Part of a small language model's weights: vocabulary 1024.
Each number is 128 + 32 x the weight over its row's rms, rounded and kept within 0 to 255. Layers, rows and columns count from 0. Numbers have three digits each. The size before them is the row's rms in percent of the matrix's.

# up: layer 4 MLP up, 512x128, rms 0.104, rows 178-230, columns 0-127
# down: layer 4 MLP down (transposed), 512x128, rms 0.0661, rows 178-229, columns 0-127
up178 090:132228071127120128121139154142132155130136135133127107138132138116127108112122110111135229166114104156136146133150196057154158158123166127100123082098176144107169108194095166100079161121109160088129120127127215075111119153173125146139114195120113108081091120129150145088114082110102139082072164148171166118121149089157179102102091072117102148135134102156130134129173147152137109054106
down178 094:202101149114068122116078024106192164166129177103100132144103130122137122171105109109156047130150187168159120157113117172163102136128116113104154139155101151123120118128108153121125144128129137087110108170072120131129123156081111137170141112139089111142120090142089137144137034162139162119141153134199150129116068111137147145092088094133111101116123163164055113135154173183143096192084
up179 102:098072150146114104099142160151087124128076091154128127099134169137149178102099121069066231148170130183142171112147133089074119105163110116103129131124148154088158106198128142083176148145123117159167182078120143152080104113047098133092156076133130088138108144144156142126113120120183173181148129093153157125125099076095159140101127087112125135095140123209116127095134154158182148139117
down179 132:125137132131165122108124123101153075052133163182185157085148131114183102098088128090119152178120091118080102149132113174090148145134048176134135143182166129072145086108110173136118056102113156172125166133156163115211075099090156135151118083166137107107116101136127155160165104090170119137129098132138147157124083198119146160133129147105067128088107174145166115156152117076124134079151
up180 103:102089169145145132139112180108085148086131178063166044078143127165160165132138142140145117115101124131085062108165158093108142074099148110150060179115183136113120157187120152095159133084121163138133176126172130156121117146145124173115162125104050161111160117062094175094090157039098155131152105134142141134102121148160125134145108091088140092157135145133169081118132147159103163156087
down180 096:109109135156162105075092127077096145144170130168099167120160086153113135147167060137238131110144073107133181151131148107090117093092106133161103080103133104134123156120117096157103141100110116141191093166163116125101106146109127171125101140150157141110137153136061091137106149090132185161170059137197175076110144127087140081103196134141117194174117147105158116136114130120105147183098
up181 101:175160172159156162090168142076116127149091096103136144069162152132096046129126170128061129157078089128146200150157168069073140150179155124113137174116101158105143136118152140094157133117124094138094108133091094163137123191119134179138115081115089107128145198065138167161143120126126184083097128110135155091106099168170106124182111095106099143140151156081145121131064165151095127143092
down181 099:158126139107126029128167140093100105119133066126136097152123111123070114138126131109110113159087149151121173119080165124120160127180099149093108128106094102154166157092130142161102212119054152080075080129134111119154118153210167126122142114087154217139127130110135152094103127153150122148126141132166106113095106163109128182123131148080097084169200168106134056164129146151192135119121
up182 107:123072187128143128109127119103092081117149071151145119102110192162122136092063078136102122135163136080140105162110084130164136154119096169176132135207107101151128151133095060139144111155104161133135195141126079127132113111128105106139121128120139173120113116129118122149084151154141103066152097205130169108134116127153087069108095106072237195168141124163123147115139116179132152158182
down182 089:181141112098161058094134164100163147128122135152091126183139126117188082151095169093108072122133090122145150080082081171120118128159130136140072119125122112132134096167135121147117158126153143153105123089146128147133091173143075092111125111132200154205066099109143147072106088080126152173117155137136109138154088121122125206088114120158170098093156143122156148167150104117205074085198
up183 089:092133115141108123114066174085136157118069105150128199179126106110101103152128117110126129106156139091145131110169124114147183146176100040108100098109076093154123149163152131151115131158157161099158095080125142105064132165138111119156171062099147072136148210191171179063142095143084084134126132124158095126099155106091178175106194097148097121149138128133145190121127131131105109152133
down183 069:132173094138112090121108186149135092119169163117113053106171149181100108082107125103109093120144054126191185090084059141142134091151182155134115108104140158064118131110188111133114114115141159063124122141140111137057141113106165128125065096095160140153136149168131141161091127160151112108113147126121193127101197135154157103097114098129163152120134109123230101110134168152133151169149
up184 108:144141142145081192070149143123132102134141158103135169089119131055067138156154119114161159117135163066076151096131086136144177152096197117141113123063125169105124104090138162128111187093127200131081125153171177067082146113129132130077045134110071148121150151130130075088166103158175161197128121127118084112143136114127156147143117118125074125191165110163143107142128119124158141110146
down184 088:170153112098117144186118116091104167128116139127118074138088171171098159090085089136114156158166082175143061129119137080149157151201090124146151062093139131119130129078105116150074114155176154112082111147177139174130139111131133154123124140156110152102172112109098077128123158123125088079151140141133156154131006150164088194120152207157112142169134105120103121137078098124128132142168
up185 098:081088086137129170049177169130099097138091073171118146110153140167163131173139129158106190167147150114137155121073113114124135109155105101169091161110127133134060085109135093100115148122142122150131122165156151164110110163079121130124126133090134136170120154072129157156141084088146177110139160120116117141089071097229116105128130122027145108122085169191135148116102204119118163113119
down185 089:091127158120129123121050162131152131140159155143131134148144122128115141156097112078147139147160113143088093099163131090114130103097195186134096155086135146067171113133076177120134112109118149127084160140179108169098175112170140083088143134166100103152096122156105071094143185130216131096133080138155123070108149185054093172171108146156109119157153112140061117147151115119108062172174
up186 117:148112125109103099041146160135101141120133159105178123137208167148142161174045094131134199143111087129160167166115113073127083107119163172159150150120183068102132108115193116158111090091092197115123133071107096093103155153118119186084086140142116141128139125138097140143100113122135136107111187101143139153078134132176109120097045114069118159138110128140154102138141148157115115150187
down186 108:097153113193146098109079091130113162135114177100153107110188101088083083194160097147145182148146143143112158085122132110126071096235156178127155204118090134113161145128113147107123198128140145117123114126157127080070123122135127107111117127157160091128114129083110166112079113143119056108143118163150158214147122148162131151149129145098098079123143101114080144086134180121116150069134
up187 095:094160164126136167149139072115116076141048097133172078164134074128135170119135133148150155112135164173140125119124066033163134134175091103095161113118154119139168154157088108090130144129125187107052128085172178118103110111153160135181137126082096080117097150117161142135121109091113106147211108101156118142156113151118210086108127111066111170121161099109132126154132127084155112170111
down187 097:179122079211142155155159061132068121093119143103136128140124082127123105156082101083121105135077152083092142175148107148114097146078119148096153144115176114213110132074098154125127190087137122142069138145120039150157109161149125120109138097131119143083156192167163122139099201077149131122130127179132165130112145189107146132095117140090113135114177109132096154169099153125178132089126
up188 091:144137155130127138152111144150096139126115023075102120137154146095114149083151161116095121069110155118132112115074128073171159092165118170116116123163144155121133152084147168179124142149096177110156095181128115146130136151117091103174153130180072137128124184165149143135141165153083111117093099120150185109142088101135076045173134153169158112161100072055115163173122154058109134145084
down188 123:117102103120069132166196109103120125155122115165181141151137080162157183101137126126185150157069155128158084125138125140089115094148123175125179126144126194075054178112131066101167115065104144127156120186153165099132122099107108091063178152121104125064149125091162124082150130157071125113161137073144117109172147132116157139144129138155108184171165109121120056117129126087122095162111
up189 092:124145103125128113142119072094161131141135071052137101132166157106093127076152113150078113100189170095111162142122133129095174136126127154165137172163162160172183146112130117142186142112192190129104113101153162157126167166067175140118107125083120179198089112079153097147128093104102134165089139083105101122122098094107136102138067122077212135090157153139149099132106163139154135135066
down189 104:082130101142126117141139124100080088138126138188153168141094051113170101140173047117138133115107090158126140144109148115125160131125150076137130136123168121095164114150090091127069180133166102098146114122148161109047164153168163115112107126147151171151142104195095148073134165160135160143155158107187095119173113134148152071088156094074055123123130133091077174076139163113106095102187
up190 094:163169087183096117103090099103133176122147191107130177120165134119100120109057168128154188203119090161154161120157096123129115139134082078067098094167187122104117121137086104139143125122166171138140105177100126132065128151126150109088104144189142144127100150139128141107156111059080163114169164113115127146171140211125087135155103089156154145123112134096157162162074088089072105113123
down190 098:182171098035144127152077163131141159103149160097111109135124108127128124100137097181122094149123129143103168085090156140150091152153067103040124105211172109081148064148118154160116096079181122140140088113133158141162135155096105145087112130144121171170151115162079149137142124118149156119144164117138181165185101137153133138112091116167130147136110085072178135148130092138040102090106
up191 097:151137177185116108092110114115121129080168150099163178104195157127100141125120158077121114110111073096150166130157160141140092132157121104114177128043152105131132108157167079078128115127119123112117105043091091088113137125226094188121098199144147073111173179112152183127099066152139109117129108152156099104140201104111146104152110119116147148108118101126138101144133091187150153115112
down191 090:186091131130121136201097109163118172174135099131125132137120124111098191129094145172158084166119160171113176158114120117187095097126100154077163197141153124189120110079093132129133140168123122122163168127053130136123185141061113119142134134145118067160080065087099056145098115066184101067138096089115157160119139121164110120079109183152154124158106110124142114128110116114108121154160
up192 098:134128151144079094131129138065145139166103118118137088067155106178146123070101096086119162134167187089129135110134159134158091110114106148092110122108098108055113145146107179175160138126141148135194114127123098140093163209117168140152121124148152165148114202044155120082078135067086105134182119112138100116160158157200087122119074151133189110103169125129175133095129116135089121114103
down192 091:139122106123170129146147085074165102114133088148115125151139074081079189122162136142113109114208159147131152131099150119168134132110098122106116161096087138122097094127145118170071122193126127088123146103160212158128154111111150115098118179117073183109118074100128064133147138163102093135110189105168141091077175107132185132115123156122186147066161084168123111173119114206110158135098
up193 091:096147103098154165050150148072128140185110081121161125109123147120084131099191089133154112088142104104177166146116094066123105192122132127133113140104153080147187114137116094186109082178147142147156103139116134182173164151097138144156122093122108163158108118086127113096122113118173130151089116070124124110162088140135134054118140116128173157159090142176153172212086127202083100108147
down193 078:110109157199053153162180144120113119094096125179103146130131089151091090132078133134143095170158171091079127118136146191104101096095112129109182113125093115136113145132139170100154127135152091082184092109133121122129067175183081133113186137131165068089173121101152171111116152110160125116089128148173092131150128103140167188123156152102138172031121130091154130079189158119147117146098
up194 116:158122128181126158116169081114145142120157102142120202099089136131137156121102117128147224130163077076101131130161107155160116140126148122104159071115146135090139116171067113107119094160125142126103135138168122161124162143165059133179134116118158189081136095103101116200106151113086104077112149116113062069104194155181099101168103132150111147136177134122132183097174068163120152118077
down194 115:187176108080030162092095171122157111171134135176132184076101128099121158151089151123144143089127118138088135125121107154149136104113134213137089117087200052157098102098090149114098109127047122113154156185159174123165159039127172139168075115117090149128171120151126187119121152110149131150145124112129123131126130143110104143122122126146079137145135160117143120114146129140063144079162
up195 105:097171141101150127110146134164083094103136153099141173091141106193045133158154168117169125129132162130146096094122170108168071121049066123138119084126168113119095136161125131112120119130121124154152128158161164168119041094143111114147047157159069126200145171135097146149141060167151104162124152148142153105175092096160143109129123147141110122075125133114105182131105045172106143135119
down195 127:044128121137169145177141142128098105110169116133117115126143112190117105098170136180096109100111121112153183142154135103088053134109059149121131218153137082118161128085113101170155114163127149143138094093118050064102138147172124122157119112155130099141092155143122125172107116123156083136164155154167175110129127117113149133192139128184100088084132160140118182141076070183111121058105
up196 092:076077116139154122143106156110157168087155063089190106125111113135155135150196121161119148108196104110157129081114150123122165154121133124141159109130077106166135156133089128155126134131097131169098135158092136105086155166120114130130114162109019119145105130139086137122152138096061125109077141180162193154091157104092103138107143161124156076123146085108123148215153191176085154067118
down196 077:109124113121154123091128143137120140102133147128096140172194143127121114168112155108090121125089087089099165148139181181186073207107157151101093111120145143111044116148110170113144107143074100073165132147141124159181122066175144039103120058102194108123111109167120125141149154149194122116173103095080161167126123138171145100086124149135121100136127102093182105095113116190139119126164
up197 100:119127109180124085207112126129141114089135044107140125108143154142124201143161110134077091171136100140164122133110086094195093110206147176137159085120147121118123065188144100208132064134141162118199116165164128071072123157179161138123102124132076111114145144140136166110092170136083112122116142103123094149113105126157079138088104106121157159099130136136116100113143081176115117112172
down197 073:095142156176109108093110127096185121119193146104119138110185172066071131121134115138071112141133101143153146111154126107133163118102120151074085122122132082103080075193137110128134107144123206131126100118139124178114147151135151124152081090135072121129143127111125210132142133146095108131126131159179136162110137057111135144138132117145095143085212048158177089169134215153096151111162
up198 085:175138148138125136134069132118101155130091098164070079184078069076106077148180131120122164099093077116139093143182175049137085120155166121115123103126089111147148138132156175122071098117126136203149093145128178161097132098170098127157137102149091113169126173160135134075131142084081125098129126149161126162109144090088149158149103086109157147135175130134122117130175089140197185176150
down198 063:129106141198142147146087080121173056140129112102127108172133093092094102157158169140119084165123102133121166130156131116085130139109105111116082162135149152141109143122079107111095094158157100187144129140174171140122111166170025086122072112158160112171146173070136149135096113101101111135147118194090154129136120170106203124077083123071114093162175174148081138161149172158116148111149
up199 097:139156125090129050100148169108063123152131106115147155120119118108085101187143142049159029142131112191169148101136082125088138161151142101117127142111101143128181147096134128168106096163171199135106102149070151096090147159136208080104117140148175086161113174123141086112175139149164119145184146088137166137098095142098159108103107143105119112131178120131060149130123113158163095146115
down199 100:136099150153152197119119147121168087162145148121162148123146164168095109122104099141150078139082193101133075188148098230135082085101118117119150087111122114129034134128151103152091129149112109078135172134104104120214164158124107113189101101060128129082187108200120193142100150152109123125141102129138108071113121121172102110105109135149115126172149139108164095124111128111137164150111
up200 115:132128075090165085083088147154095159117098099120086152124126196109147118087146140149107127105108160159175144194166207113131085088165138037088109114119140170173150153167105222157125042131105117128131107158112127115143091205132143116109111120160145094156131087081090132124113098193156079118139199138116148127127119094130119134131167142098130123144104134124132176123128165172117156108158
down200 104:130117117092089143162175076147119108114128103106093131111104106116114145102103062176107137182178133117147143196195163170057139111176141113076113141065143162149146118146140199185157099114144077138100103109214147130196118116121103131069158123186125116090127093149124128121182150129141089155139147101121090108121194088107115124078165119104152124105104091144113157135080118171080150114157
up201 101:111155131150114131145096079135153162139152130150084144149180141146095166106108197116117144104121095182136109161203184088169057138154117135122115160073156209107102105113107101105123095161146092197103147059152165136112126143149116141100058131186151119083153122073109126167053146174163121152097100130153131094132165141114124071085126068114078146114118139150109101146140131120109069132150
down201 097:128107105114148152138097159115082106120126068127139170139134135102122128119167154111186148120106129111105159096118125143154068147158133109175125194185049132120125111143193106229113136102156132080100068035152076130127183119132134064108149134165200089082132128114107151124109117151124140142143077165138148124100151064096165142141149130150131090078099157160106096137176102120160115148174
up202 070:120138143141126130121192091145082071090122143139064165098151157103095182190197180107099100141137107130088122173154138195164156181156148099105173104129183079138120127180167144087127148096114097092193101124109162078111198153145111105143129121087129146152119092172101130082123158094117109123116101096149133078098134066166165104086112094096123170123172086113144167126135124129119092171159
down202 048:135161118131092068125128136119068138158176104155130176144094165171151165117179150175111114185121110176122116138061059101114090138123068141134099169141119135135149098132164134100140169166134111173119151165124123141100180134159097120150116129158145120153150080151073096087170127120116100114032045113110155091173163135142161077109124123124175099100106060096113192119152133138177154105098
up203 108:117097217120123050162136169116116123099128116122145057170124109115135149100056172130102121002163190102075092103121148152157167157129087145118136169116151128154129163118105109121096091203089170125113127139131111108097108116098118156115117138088145098113150131106139208158087199148153087141137123165103102117127148104092138168115141083123175154109137168146186130166126138139122133135112
down203 090:136143151125118117126077112082105130107121127130142149136148073089075149129170071204114140126091100098147160154149173106106133102102126159187104073120168113093176101110139153138105104134159103127170111094148193094120126172193200097137119115132139165127144064131133099104098080110127151145127122160114203112156164089145155062067176190175133155125093189147084077141161107112117099095132
up204 102:064156153181137105098158140118130069108187132104113072159144160090147118100149151100184128134096137217126104128098153132092169128124160126092173123107118156151059073082146157101161158175127142119149183106181142148072125141122108128178111146122150163143125118005147128115103146133097124103204114141138146112092148107093083141171070110114099168108161124124148089162101108139118107097132
down204 102:132158171114121167131160131138131061145157175162170128076138137145088104115088133141049183105095092072132139153110120105145083079177095133122123127065139113122140184129169154142099068182177150143096132157128098088156151101147102180169128113099081128129125114130129137156105068159144138157133114129099061116089142154061146159119127114116135103178181135108099100105136101185106161116230
up205 098:154132127145140217096112115099226107102145102115161073130165160141117087101151143159130114159156048111167129146156184112093121122096097180108188081090162140106166137130141108078101098143145099205081123121135152084115139145167111116109176072140142151114105108119208132168146140097080153091116104161129135164091157156150107090126126125117146117216149131124085133138115130177095121098104
down205 073:079186118110148141122079148144165146074115126119099179120157147105073111138093117147059110137172129121159116150109178143098111086062133132104107128098103155099167126164151091132055141130141145199151108065104136105054081089130148146123182175104184154121128174118107096125096096174083097144136094116140115152114145191118111097173115189152144137166180134117162190133098078163159139120153
up206 113:159091153122114098103113143159094160129146104104070159060093096121181086153136128186096128131129110125193130164100137117176160080106086112135159132119120170069096103138197105098156089162091200131168111144096149124142122135130110116113135159183170164129150180127106100108111075143116067153124183090093165114121158093176138109103103123149174150135166103061104192149136149120190110112069
down206 112:137099107114123070167150121153115155082111095109147145152156138151062156104104156121130074176138140104130178092193101200119188082157170124138131095107125139117041141074134126060156134087129108150122146147160143048118107155137102132082159137114123131171156157111111165158104140126160162109171123118178120113167135094068075098165133161135099145126145055125161140165153079088113124189095
up207 100:088145096080082121142098199137123103084093136145127161110139104095052104176135139120148130163105086131137116167120168133135115169118145162119120174140117153101097145086167060184155142118174148073102198111075172131113152141055154114151131133105093140114192125109120115152189124126177149084155137082108145135134085092190060143088143107104159076142086154131123127137092135128096148200157
down207 084:155146155142156131109126089120145123186108109122152077173094153103156115101137174134194091161066241167116097130142183121136119125075084129145151073130116122159126159121131055138171096174074078113119116147106146107104119103132111083124145104128131134164137164126114139047121148152119052150126133115111072110102099160138110097166101176139148090103201094146144107168121157150162079133171
up208 094:065160125132092089125087183174079108074141171103119131104184140129124078104151135134097173135154122152128081136147186092130109134105181166171141133087133056082107133140097055199144097137114081095131110115128145170136108186106135111123141163119179163123188158104140173138166112211127105128098191067107108130128111094146083128150158158161106106105123134150130165117113150171137097180116
down208 084:156099126154164081099139114120076159133110100127068077178116170112143153125144139077146097131126135080106113117117108111182170154146109105118160162129121092153185073130138148156119134124135178116127064161075138136148123106107134071086093149137103148086118120158168104078146150133213119179179112148133133172177178142121131150117108085194114086113179125141054156112089182035130124131148
up209 099:150096110113120136098127117103131078122173124076131131142168196145178123086101080098078124123139159164114233114158107143168146154156122135132089125157158152155120128130137151119124084110159108166138117180081067095159079137125088094122153152127154107137115146103178139069141174153145121123154098049102130106104115095159247129102171086104085111151136133133058087125165136165147117122158
down209 093:124166156108135104132169144145149176138106144079142136110149131127134104153160126090174182152077192109097117140147100151074178162152128140147140057174111062137115181151132191178134138121156073117152163098138153175144097128141144162114080122137103172120142097156133130166101108145134094130085092107134183131150148129128121088156117116127113125126050128041181118120113097100055049058113
up210 096:070081171141121109106102144120111037105082097161099121128136120062156150151106225166126165126096162076155132061123132102136151122152185146121160111140140174090179098148160101158139126078139141142116103140097128143075122118129086117145146141230043110145124149161138144122117102174114140078079115136179155135146106151168120074188157099126135108157114127121183158147135130111125118122097
down210 116:133085129146068103178134180096129136176149080124096114076198104105125128122107113108122161128165139131099061159142126143169178125117100119165160020155140150120103099126139099120148097089113131202141107125150105088119107068076102102106171178132168165133124165063111137123183123167090176138167132105134144204100146132170140118102099121133108165129155093118129181147178128092142114174092
up211 121:065100158171088104121110064145157156121078164101108101131072134152113180112099119185159182119146136150127081110137135134157099139134131089093134132122123125101125095117138142119135123168135120170083122194107109158077121095117094119095099107147167163215149076091126143193167149129140117078161140143111135120162189104181148091117078081163176182124077142168120133118098169156102090168200
down211 135:078158127084164139108084094120145128134178068141088172135154070147139125098148082111140104130154153167119180112184147145126145149128126130104153133100142113134138197140133066202142134125067186104084141148088184111106139084146104120169142115206138064059137126113102108140102156124114160094143163135162162159148164139138107138082117086172124093120112069106044098172144172103104123161128
up212 103:164072150173129086163108153103169121099180140117100102085152083139161105138143127116179132117094075113140140051130136143088123153119147159178095154070202116152127124096099128125102095145125171172175186148137124062089145189148117099131091076120097123137143146064168114145155172105057135104108183093127120206161138119091107094134091127122170144151145144089095175138144094127122118099176
down212 090:156157137137107147113143128137171164094089171121093091081112143151110116173097134086125098121118126121112130107111136172064118110109088152130145103135150130142142143135059139074053090163116126199173080127171153138142111206143124071153221107106098106112145152136137161152084146130169162164164165134136089102140141032108135118098124112151124108161177108120159127042129204134135099129151
up213 100:117125135163065205134126120118098124192117138058152128111170179142084158137105117148108135193113141084162099058149102116176093100046159161143148149142125114123127134114105110090122146160116151123082131191102051102125118138186124102145153120067102171153162216088157120087146108089145133124151159135091142144151165101111191093113138088133163112106140141127115152127123157195108110150090
down213 099:174120136132139159127144096102103121111130112093143135140101164123110144155156083140125120133085096145072149153186120055105118213085125069115189155120115131113152138113187130180147135151153127046133146124153110208137128108128124124193183104104167087123105119108116137157101095102145131111124103138139095174076076051111118141189106133116171135083135160144136134086105174089117061169188
up214 107:128105096129134103114098141104110100115121227069163136155144127133121182136190148120073172085074104154130130080101157090108117156168121101179106119190157162127115141072089075094143111154156081152112068101156052121091203127147120108119093080168151123102175092082126110159159114112117096130107115127112103114174178124135129113195109111119162168161156173124133163133119142179142108114166
down214 093:112137127112086096117135143057051151092145147174093146108156130087109181181158103125208150117142123194108122109148058142181163151109181123137106099184145152102143095131097088085120179105146193127131129159198173216168137141091122164134085162114092125107167125129092156145110132120123117102123192127123097160087125125136102101114113134144098124119110166099091171086099084151131121077126
up215 109:169140129118143128096185140107137211110082055197107146138125146057122084140107150183116119181128126153162103199115192192123111087116130064094111099127101068100068159141116161145165083098108163105151206128123125134127116159126140127140123140158119074126148090083120121147108103138103160144120103123097125088106156129140128119093120194144071094083149133109130190175129138141168107160137
down215 097:093096141174081173141101068149105092098112101066211146109100070112065138154115161106109106103173129083158179133103129126129091150132114183104141143114141175133154079130136170154058111198132113159131144133125141087148133121104119147111124113116087110151110136126120101195155163183164146122085186174147116164131141081106128143161122094176164144122088102162147102144144111098045195112155
up216 100:130114152078112142104123126122154151098126184168077111179140191123085101143103146123077134094144152128090182072121152126127180094144076123157135161195150155105136136105147104144108054086156118143149100111081101154140129177105127111093116166110119085103103161113148109135121165091128174115129155188120106125141138067187192120155117126065184094094144138129097231118081110086108165149160
down216 104:113154164112088165119120247157118113157140122168174150191124140113166128062105109144150152115129103094135121148132129107123207172104111125130120169087119177098138101187098121080107132140167115130170131123092147122063167091148138125114173116109163093152132139138132151118078157103146146094133122099111162124079122073123124173111235087118109117144169052098103147090162131074113108103124
up217 096:087094149087138157112116113083080099129143131067163030155105190161141077135211102121096142123122170147127123118152102114171128114101099169057144166142122158145105100104116134159100139147172157115119106150170111125098144182140147109164127150110134132169138098160118145144143077128114152088191081109090117087121089135150155166148151088071086118141144078179107105153120198152117181055120
down217 087:142131127103104139134125115151173191091187147169068205039155091086128137104102132074147145120151129080123110157154174129120151128158119079198060107086168108129080147179106169085116161136165042147106149098089162113161145099104103146104107134137142126080105135118155131133174131139156114129130110125125098146136136101060134096099102180182166086146163164131179129125131113133163085164130
up218 095:102119111127131159130153143160155080168094070114151176125135142137143169102118114157165083095184113119151183169103208141147099139085137166087126056142113098096128139101125118104125108108235138131124048180060131101144144180111079138126149162087164125115085169158158112093141166100096136168096127134152146075184127095134087137107102184103136142133133117098118162107116076178158099129114
down218 109:090099136156110125163106068119084101101129112124121139149107129141141093099143140225114092101101174153128185108119131184086063155159134156121215095144094106148117155090119170082160157116112171151133141109116183072125085105126142177109128086082177156127097134091094136148130160149143148146127081178131105162123099100121088136166131122122239203128113109105093146120115151169113126097164
up219 105:125134096104138131109109170130093073143076148125155136141177157044156144096126146133179158077144072193118136178096104126089098164075163113177184126067129080079123199104066123098141172175158162111172102178150112100128138114139145098157149139170115138124107112121101081061161088092163118143080137100108108172121137138175140125081144109131148091135134116105162166150155125139099100170173
down219 103:159119151138107117126114082141113089158147112107157169185193131116154078108114148203112152124108204135136111075092129117142038161136115123162137176125085090086126120155141136156131147146151099154169096138135106071154114120150171140108161090145137124123120123054105124102133075148132098159142136170126072169064100109152048198124140114155158155134107110154085169071075146142117106184160
up220 097:155155126076141169161099093094098138057188097090079168134110166139091112076082092110139111148126160102132170087101086086139159090191148132134142143116079144154128166157154106138115176145142126190169133163112152082092154146047126158153102145167112137113131140133167092132108130134092136114157118179135174170064132166160126133113071159070080103092059151088165113130116169156098127135151
down220 104:098153103115123144137091100102138113176041111233175119132150074197139110132140120132180109163105111139163100157160079140192104159074121129111090128073209114148132144144183116072155138146124144102096113147111129141142176147184190055140191131098105122118172146114141119067116068092113100154141105104142107097123104088164146136132143136114123104108087139113121155119122110134158106154082
up221 087:079143135138122044159158137115093081118126110081129097124143157120157133189147169095164090165105163177125178137141143132101158146124104158107077152130167110100097081123122104107189137107180110162076096147147125120153144153101147143156086034094122065139135127113162094086106059084118123199162132165142170195095128152131164111102125162101078084152115103166127119158173125173141115094136
down221 052:064154178141187100115154162076084096110161122083090069107179166073126149108113145113130115123150094098099190135108139101144092132119107121107097117159176170119130065142102095103170072122182117150108097192178148195089190167110105094163070100156113124094153137111083156156111139112116105153097119178105142176134129108112139068134142098110145148118111134160148161173137137202102157135152
up222 098:096173135127126124104162135119127102121136111082077100166126144105159162125126068164095107115155155055103146169180134230116148107129095125084117161098150147107107124111138185153201178099129190057143162157088131146166158095133130124136087101140055159116164093168103094113186160147115134083112086159198130149123111092138110082151108145147147133144114143075197100118127113105144123152089
down222 114:105135167125126170139118101119083162181117056108181110148171115160126075117134178133124138058076140170128071103132080121096103133174121101145132098130120137145120137124158103148121167098166142215118133059138098114110096089102150135113176189100065191145116111129137164138101216138069156141184149140107081103131158129094117099148157179081135111112170127163083132159147127132135088126094
up223 101:126122133171090087155146194119154110094067112109141154095118127091160175158131115059125168092128096096110138043045130100135121140127149126165149145169146171136174103109127100131196115165117095153101158099127137128104185079112084102117094075126125121068179093130107139194097167167101112127142082118119113109137121122125064145131174161150135146202160136112185144174159117084102138164147
down223 079:105159134116064124121185118144102157138172091112081082186212093122150155219085086136158144150176139117189138119155048116115157086113059159104163146116146085099099077129120117131189087135068145105092131145157143163135165101166143129114113152113179099118109127097138087136134129132074125161152138105098152131152089094166122125137120165185132167122091105150073137130156100119157093155159
up224 089:183189109136110145103173130141137122097149154098115162131095149086082126137143175213110125079098098127111136116083085120069127101139167149116111113122130174086115115118198154204093153097099140139110178175107051070103096086178139146080092099162096082147150073134071136178151121126143111089133157108148117133123133185103116128141100125138132115156094133125129148216167139146143171149164
down224 103:142096134125127101120107130157138129123125114172128068138124050147163129145140161056129130127157141125188105090230165192147111106194103150084190113186104062134131133087088126110142118132073151178100105133149133161174145074062120145143098126100102109124167141099173118096114103135122131126117143108115138140125129172043130164113109112111145145158146162137139037120118144160141083173167
up225 093:091098173093134162125141134157192155083077125122099150138095048095157081179102152159061116089109149139108099124152115132103147129136199073082132123121123146142121113153166138188122043140137138096076135199185157190084126166147156165125147099128100133133151135118150149087138140157139107096159135123088126106138102099121122178153188166117081109175118098059162195130127145100141131122139
down225 082:149173126074186141137126149096070115177123112139190071137133128155141235071146088100149117134105116105137141072075098152122129133091084145142125120158160081152169159021152158119161140118080113167146139130106099126170115132165145088131092162169106141136096149156106130114109080090096106163093105097152129108103104142120115091143104159181195191156100131148089088153136122145159142105120
up226 106:138167121136206098137164106101149105099091114155127156164131085087178124130190123124106138093161129097137143162127198081138148095112135109118081093123129187140143124153123181139117050102160142164118148168135110130081144127172150113131155053149101168133117093103092125090165156142121095143135196095056145126069106070130154129213157120157178115142177099146129131139094082089161111117084
down226 097:078131130129100139098101151136134165174147105123084110161119130089104126145156082110106148131180140132162188124146153109130131101116126124136069131148138117169125098192111130163161120093216077123094152113120081082123142209151145134100122094139120118122097149092209086134217190148106124135134115138077118085091145029137147152122154129115111090150193090141170121120090129092195129138114
up227 096:167093106162134100098142094114161099090098122131086066134103117114190085221146109112141152133144128106133091113094099133094132152083147097100131147181080178132100140143172081122096090108083117114150123131152125148097169140143168188205135101133148130124160166090133137155150119105139141101189108233132107094109106113167103102101102153142096162147103112110052112178153115170195135128168
down227 094:168178115073122114153096151148173119173165127113105163104118128150071139106128111149130095102150175181148128121124148110118163097107130232130130084121123116078158139130135105121152160122116080186043085145160116139172148122120145107099094093126105186155137142152090151157088144077099067130066121114146183115057101157123064170140153121128170180164122124123141061113143116136112129197105
up228 082:098169135054153129138169142160124102122143125103114132109108142137151182122166078088144146161169096120169131120090100024166031134107127162077110126099147072149097063077152177114184088130161110145142152190159138160084128154137147126173104141121123100152123178152114107149091125092087141114133095079165130181131129089138126123130119191152095135066092123113146149089130152090117182130136
down228 057:135142151126181097105120129134157107138143116130098080108108164109135096121135104081139130112181138120122178095091110076144065135089124113102044135133118150087182109152160125139198126117137154137139158189127079133080132123139109060144094082172101120107157167147084160162114125117060148106146155115108170199102118135106171153197103174110137081087113101202181166126100141156153155088183
up229 102:108104049174134115077084145137094138119097163099109095073132175145145111213093207093123149158144091137205131131142162193069154098099127129161114117181153121065124120156129175113089082105171148181117089170151152152184120103105113105117124120110146180089151154094130111080111068056119153121121132132155100105104121168143127161086114158157152151146151121118088163132137117160110096135132
down229 107:119137136126150124159130127110079118125162138146169085160145109141152085063121101159193041148181162132102081136107185164129073126153073090121214157175150144141095144115107124175103079121159182127101114094084081125125130139115101143086135149091133137178101102129113111111135128090108100165078058133126097151155075129173106126172155113083157146091119173120151171180090155186123114152123
up230 092:110117119066172109092159158123126100107116066126117114178109153114179184101123070126165101135096120126124178081146096168122137148091066153144127105117140141153133140114182096136154097121160153111097159132132172153106109102107122102237134149100166116191092176102122162115101100160109121108114116133136204143183088109122172073040128153154156185107076098108117118172144135115183129114114